Weights of a small transformer language model.
Size: 23 layers, width 192.
Architecture: RMSNorm before each block, rotary positions, no biases in attention or MLP, embeddings untied during training, local attention windows, gated attention, norms scaled by depth, capped logits.
Training: a variant of Muon for these matrices, 397M tokens.
Each number is 128 + 32 x the weight over the matrix's rms, rounded and kept within 0 to 255. Layers, rows and columns count from 0. Numbers have three digits each.

# layer 9 MLP gate, 512x192, rms 0.148, rows 106-128, columns 96-191
115132099155107120141125148136109156187135107090183099140158129125110131134167117129076176108124086125117105067148063069085170171085125127065125138163157109164145119122156133140189078079160094141100107179125106117163163148143156132122095131124155119139198137118163132161125123104157118113
120151146096178127140155104105141148130165151138149163151064111145189146107147173101144053166120124146123137117113073191124155186149155133149100111172076120119156122065113129118100133152112142136142089129110117147136103155101130096162145114210117143114101118107152142132184131096112150050
126129106176117135100143164137122153130108127143106082116147105126153149154152138134114153122114145120117077127141134145161175117159135108185125132166088141118125200147131139143105147126125116156149174111176104107138099132153115139101129127137138141147107120121097164166148181173142110123
110130092140182099120156125188137114146145148096103122136126059073127116138067159099115162139164113162105173096124170153157158175141072126122102163101124135113133181175069125119096127142134108122132195110070157162153137148147055090147146102120163106123116142071125117113105157121126084062
059081145169150131137149180080084123170109152096100131115111154154168076118134182119124127095191096101155120118155175180136157145098105135147123145097102125113084126137066119119150221143132132093124150171193123154122170166092104129124178132129164081102095101126158129131134162111091126111
140134144134099116129100130116130146144135101075191176115109108153083120144131130147140125169144125098107121076118085151180170110174156096100142172119100050095192128077122139097062150094074146104166127104130179114093126150167157116098111137116115118230057148137139098157134170120130119176
157137114110058111144166114109180108067147147134049098154132080148128094062115121147120088081105116119087094133154126094167136133117136190162091089111105110170066149085090158169094119212177105152044076107149084086157083105105117124151074111074062180117120094149082082122160147147114152114
109148071137171132093125192172159129130134132146109125192121154093112134101097156087128114095058178091086120105131065156129128135208127205088160064117065091107151106094141157126120100125052110173159084134092142104091101113150137131120102121138098076145154143184081114133176153108088100067
155142100154120082108119130121133087103116098123108166137152119141144103128132162146168148163168076060107156102127133149126118110098110134123104148130126114086144116140103092144123176151136141148209071157172132143146120162140147103126160136168163187157095087183136147095125146148190114138
129165089130141122124100102154124171120170064169123149100076113063079073158144173135129075111113129129090089115079113145202091110146216182101128092184106163149157135096135175119168134119109166093131094077113123142095128087177145096150123109184146143157164208141125157185198129137084118106
150095126171176122115101116083148137118124179087181188132118115128119133135151076144137127109140107077117152153085122084136175100083117102187143141087130146156153135077133152125127108123089187108171127081143131094106174105130101171165076125137107161113093117113091093087129107118106107123
141129112135130048085177119081125123097115089143137067132114103125165182160119149181191161196137123133109121061175096086166102081158119145129185110112121145155089122105107143123071107114118112138134132150066166140117128026143105128110159120152157094186084121122117126097132177137164138165
110085132115087141180147057107147135116095089129095103161153134084115093103144074097152130147082125139095180137153079127144082113135169120157198131134170154121187138094151196167182049111141122107102127155147082187102098167190138110164141140151160111109134106112192087096092087150155108094
109116130106085110135111100154108170160098107171114121121146137140164168120124095100172111129121179122091129153131095145105115103132139117099093108163097125077161164116138127160139128150165146201116137161155174098135183155117132148153178127172131102124102113156141114094113159155094105116
077111028093059185089137076119110138107164151138143145123122051135156155168167116195163106151075108149083189218147129105168105070135155098127134106212123080160103152195115138168149086092085163138160152089106139143171145105123087123124161120087173116114156098080118171107178138141171126115
172115080162142126118128105114132123116195169135072149204097117124227124106147190142188113079152089117134138095105097142064143173132143102147148111138109144167130153137119147149121170098127144182118147105146105099170091197144091110078143083145038136136105112172113142182192173187172185143
151159126103148144142154142106098144095131089140110084107136145159090105140122121120097151124204123134144203137118204107134109131166095075142145117122122085127062128175101179077117116145149158131119148137092100130104149103085093143130130108150077115199181191174109154110145175100147191087
120133077129147152102128130098092123181117147140132104124122130077150134163091126062163147169097138191200108135176128172133146168124150135096124166153095157122127101107131169150139190144131159125119115135092122086179147128176154169097126162141187100106108154098121101151127088174123161101
129120144146135129134097153172059152183090128145136131118079080162147145073098114164181158188155143122152178152120153074148159174109124166103082138133062150159156188117168141102153150093119112120141135102109099161137166124193137123107114137091072093073152140155134109156153171156157123159
160198114114127052128121105127116188123160127137191164108186090106143086172109064126154171079213145138107114103119135078061101091145090115168072184141198120110111146157135129057167191127185160116113152173071149114174127116175147098108115170133157227140115137220134127100131102107155118121
125114091088108079185104137153139068188184133092126139176115096153164154108101140149131119132136121128081145087126105087101108166064153153129126125123161124133165175120133131098157114124184106127135112125140152166132117107135161110181125039165111111110060132090169217125103103108123090145
145137149073135120164115073150182080122145143143103123119156175163146124117128104163149158097188103117092124146204115159110127138170150113119101088119090125139129147063161132136155148120152175119114187166074182092136160129064154105090159123185162089087175089125146045164130140159113156136
128170117093163171216123099083137183115047137063101086167128113062113157113083117178165153168084125152094122146050135080148091131152174178146179149149148147095111151159159057149203123167078164138158127111090165165139156111129151142094148063150193079094132117102175109093112124058092121098
# layer 9 MLP up, 512x192, rms 0.145, rows 106-128, columns 96-191
128145143124103118145088092140157149148150103075183120111137134136085147130132117164149134095125116100117108087132132137136111114114132118082074086103142097116140145104099077186131090110083137183113125187119119100120113168100108131182120156101112123131086122079142127152136101113145138088
090153119111149128087107109061155155119136153115138100117152071123119142138129137134105091134146120100178116131124111157151090157213144138134122101077114138096123120116100098087148105116140187164103155122112142131123087118133094131142100087157122148102207079086170153186126176163160162046
120135134145136128131110173133115092112134095094056089129177143107147152120160119097143154159091132135158143140116151144119128131136094155110122093152138115112146107135118138115156112144134137094131140081134133125097117126120172100128139140176096132084136140127135133100107148145132100133
101118111168141146207160150147134106093117096108152181119105161165124153129161115113128121049105160075162148162163126080115134129146114129175151105141161149198125108106133147161145131125124130168152073180168103067144145118094094128056109123134094173128104197183098087127088142172154170139
119108127171092117103107180135139104123147200105067162078080122148125145148150204085112146082150126111120147146169156126093113120132094116077124111147076122164191083128111089102154169140092146121152053187119095124063143102117137115169183094087102093136115135095127094160140123069089092160
140159194165129141131102162143110160116142132108126127095143129116196146155132124096130153076081179155115109133128102145203123107148152143128143166086108037083176112077119109105086139131031154176155123103107131126090104131094160162120133160084122151180095206147143074186144117156121068147
170115149127083097124142092111123107063107135142087123095114141113128135121138114224126121091117171146107129152144072074128086156157125165133124136158129067149111093093203117145108090159115106143139151112145103092090084130119139077093123131087057080110132098111095120156091145146139109089
120162155174119143120130129088139181118126155093163119074105102116096139126190134173082124100122109168119145184102129083122136147093118150189082132159188156105122099093098189142198086145116113160101138139117060152123114145087150107119118125174171149177184136120183121173100127160129052153
088099118139107179165138118138181122096122114103128116166128104115140054193094171117098129137178156129126097169108159141122162165128118144129069119110195122151131186178104116107102147090124103115112191139115128126078111182072131094127119117106123129131151159079075142123072165119113183144
038119087164169133166095133116112118220163146164164102087105110077100089120122107146121054131136153206122057111110094138135158075149151168100166112158105145129145153079185146109157130105042095135137167097137155136095105072099098132205126140161065101143177220201153169154105113091133137112
123111117176067176137156091155168103163176126148152090111163137138126079113111178130077126134149156158151104148134097073145109131127124151091134140104090080106132073130110114148163155093147127127112170195083131144127075107136194113109134132207133037118151154125175166188106149126170186108
151154081159109135136189133154155167102131123152111138093174079140131104064098158157136160149071116035097094092131181117086093164128089116093049119145064067136082149169123152130136143117154133170123125123155127087157111059164085175073111144182121117168157090130151090078160103132179094138
079137176137100123167084144146115202162136123072114153194185168123202165104106133145113134115097169144134165131134104116101129152093123096120172126094088123133174101158086131148139095111142156127150103104128073176087075069117128110178081048110080091104094095134137051129149140172130158150
144150102170163155122091141174172111144149095088115075148122180168101147105131141132067121118137134126133099095136166108056128135148154154101167108146108128140033087090134117115140147118087124075154105068047130126097148113113133093105139124102118140136088165087102162106126127093137162198
110104114122134177164145072134068126145142103152126156060121090122124133133142112184174139188067141113105180115081169127164112106152080093056113154205086058090126152143124095171238075087181139139076098080121137133155125083121150117177102142110165136129143101090173114074152186130184095132
203143080086153108092125112086145179144167130131108162182081100108169133176057160157064108151148125125162110123103081045111127105191150124171157147159148120118094156089103152163111143141080185206128059193124085145133114159099039110114121179151067172114106121105160125169173135166167175168
114116119143149084151145081129165111183133133138096139086161135125156138118047155148141089118069114128088145158121105093160123060068113114105098132195152132116152084104203086109149134137128117122111104149174115116136105123176155101093114084128159142142086097167121161103116089121140054207
112070131127146045147178124124112110126129164075097156116127144130096104126150123148139134081107176133083118094107079096113139090111135166164104147118093125094102191130100127107114160056144128192174135111170142125123193127126140134150164129115056190162142155145137131120160111106140147130
161176152112149152126129111104109158122088148114147139127075110133117148136104098141178113104109150092122173107109117165094053172159155141155104136141095188113104105154108112124100111129149118155198153138102141148192160182104114126090145130131102124149134157094196145154182133115125172098
120113051080107049127078139140156132094133142191135090142108122127136094149174148142041145107140119140111087142150146150179096132129167103147116130174144151151143172146142105083181103135153155093111134150136150123135100131153122078147093119121098174152210170186099122103127133085165081145
089122088158093076151130124103130115105113127132081162114118079088117078112094113136110092059133052161113107084135117119132149131062171142080126175110091103091111143147108078109156138181167077095113132098129136088086154154106097119156135087154112134142065153093113143135096095130104106160
127131082168134138166143099125186097067185155099124098098155134096119158179127104121114122112105173178130129091126152072111124178137086119162183149170129158099092162151133136144105166191108142117101118154130087096132139113149124102144099110088103152125100127179093118102112187140088160140
121054167125126084214163145139136124124134082173114146120073112100138132073145126203084102068125181084138146090141084089093111100167045143108140123145182140094101166129160138064109158153127125111135106090114098069101141109131096110165087138104079143136112150144167062163063105081149143134
# layer 9 MLP down (transposed), 512x192, rms 0.0799, rows 106-127, columns 96-191
114084079152128107078130129145160161080153160164092159129149115129169112116118113097151103161162149138131118148094160139109098139135053136165156113122131097144088121136106171082133190152144123141168147049161169113117124095137128071100195114143100079105107143166111125101115173159091158174
139104120136073070109100187175123127117131147171126092152148154116093092142153125126086191089127132087121101145157144112146172095124074104116084149115128145166111108198159176145089137140102079104138071142145160099121164099125132128089157129073126095149072191089062111103106078164107090175
151123132129114116110137059146132144172175117122174163147083119126133075155087143114137115094126144100105154152151119103125127125103142174058107157087104147145108135102157113149112139120129143144115096126086141152139151096132114143143131096110132107139150126170108106089144075127135119113
143114108105138155069121113140170116151109133164118139121150122100145179188091159161118108144152101149135133176160175113132111170086181118112171084139113027116147164168105185120135056197126122076142128177123118149066117164133152091168098091052112116167177143093111093152104138108115116173
156172066125083128150130107147122151132167104120183121107113096120094191135054086173159122122164110143175117116137142075227171069128130080149128100176148086107126125104195136090062099077178111152119125112067132133175078091069147161106132093117156138123179088113135120142152162074176074062
084165119129127110121138165119192137115142077137105101154086076121130091167105147119084146163165118107161123144131109175060181160089097139115148080143135138111166169179077110119166120153181111126175095172134176114167084155118169142135128100097109158120168103156109091109174139110161171024
136137148131113117152141128080126083085122127154031115101105138128104107138158136102189123149130061106099124135093102109153121179096087116186121083131130174114169127189110072133110134129118098126154060092109161126139157119178111153112163165183103098091168180119083157114151076097142098095
087180128087100127022097145134084149192145139150102130151195116091127178119110121163138091130162126103125138113144177155127107117078168115112111053114101133153091107068135123130131102107150171120125119165101144080113137105114072111108150066107154093137143137134144139076143131175089130168
179176077144155062067098083122129110148139096132157118106137130137127155155157104135129124111133107080100155150112102130062107149116128098120138118141106132119194123098068093115155126120124184136171117128141150164147154106160128138106172098141175121161088150166144110108175098161142112130
167143133102129100114074200105171134132116096158112169151090129070151133106125116111140072104129119108141216090108134042209044130176177166096160151108098170157156105114099145159161116135122163103065158075133194114122102146154153128117130148141159109178139092111150116096148140145130099128
162092130100138114150103106103084122144110175098107171132099126069109107150176111123189111072073111115106184132167131167147128115129096149158164136131145159109153167104159097122102077126072122158133143130170116143178156105133117175147119143137160139131128134150122112022174134086104091091
154071120162118114108119169098155122127131105136138052181140206122125120112133129155061091128134163221144135122133140111111177133131128111211175112112172176130148082119106128130104153168109120075117091080109131151120135208096093076159057121116156140183095184092098124162113134120114128159
136084134143109105102157127072154111127154148188198121120089151096120163198169117074109144152117089083111104153138197145130093089133091126173125129194148170113141137146162170083100108140169131065122141146181182110130123122129170113134117085152159128074163112145121148145139098174132142127
140084096141151099122163165108108131154132175173083145113154134091117090106105129071146104123136141135147065144108104168149089113142075091119124180142135159133211152120106112099116144151128125098105152147188159116148091135113116120159116135158113130064156115187158109169100127107098130107
163078120075135189131086088084090167085147131097134142117159158079103146137159127102138180116109148134110217159118163126074140124137137103184139120152126136138143110114108166116200109150137099111161148178146165085155141133113129129184124102106127112148128105107134158110131137114133109156
084138134153148144113137075167144084101189137132173126089168076150038149101164111111141144116117117176145186119137075190155121156168170096096167133088158163101084119148136131104092103122136157146084125156147105092092177148186137117106139129069129117140149097120094120125123039123116137091
187153123153138112171104147176155130123101160110160133140091131117129141056118117107174176106103128136091091131144148143181158116116178101109152133125101114105184165120124095140102133093109113175137091138142126129126172137104171118106142120103135130031048106142184152077069097094116129148
180186143144101156174119115124143144169118100128155139149090146131117131142090145124120094117126114102134141121118105170124178157103135107097091168147164132148099090095133123201123143142115082110147132138153111096110119129153107137066096157102184136102123114094080117133165120180121130054
119131060106116084127125114194168107106161131140153107121188197146111082177115137108120132140106123182117088145136132100141124097107147177116122080160180108092084088098121131166167116129167168085117096126154125123150150103129133166128103116166146113121067136111102130158052103088121055160
068126184147153214082143181111118100115070138108095115174119139124063106091121128101158128127162106103148152104117070125113142161141147149113189125092130125103120090144162117194069106115109120140146120100122049116080110155120047161138115118129137097120093081039139135144084152099146108125
097103097150151143163067153150060065173122183112151115136114126061116174148147136114148141173164169185117096139146132104069125152116144142143156115112108079143139126128127133085139082098181157077159148156152152168133118141159084118136104122127104111139170127140173148158119118089131144083
175140153148142152108141177098086137146065082089177101120108114149143090134091122129121214122187111091105111144059139168066143132134117077092111151116125101129151096135157150177101117123099077109125161120107144093115100114169158118064145150189153121103150112154204166192138126142144086090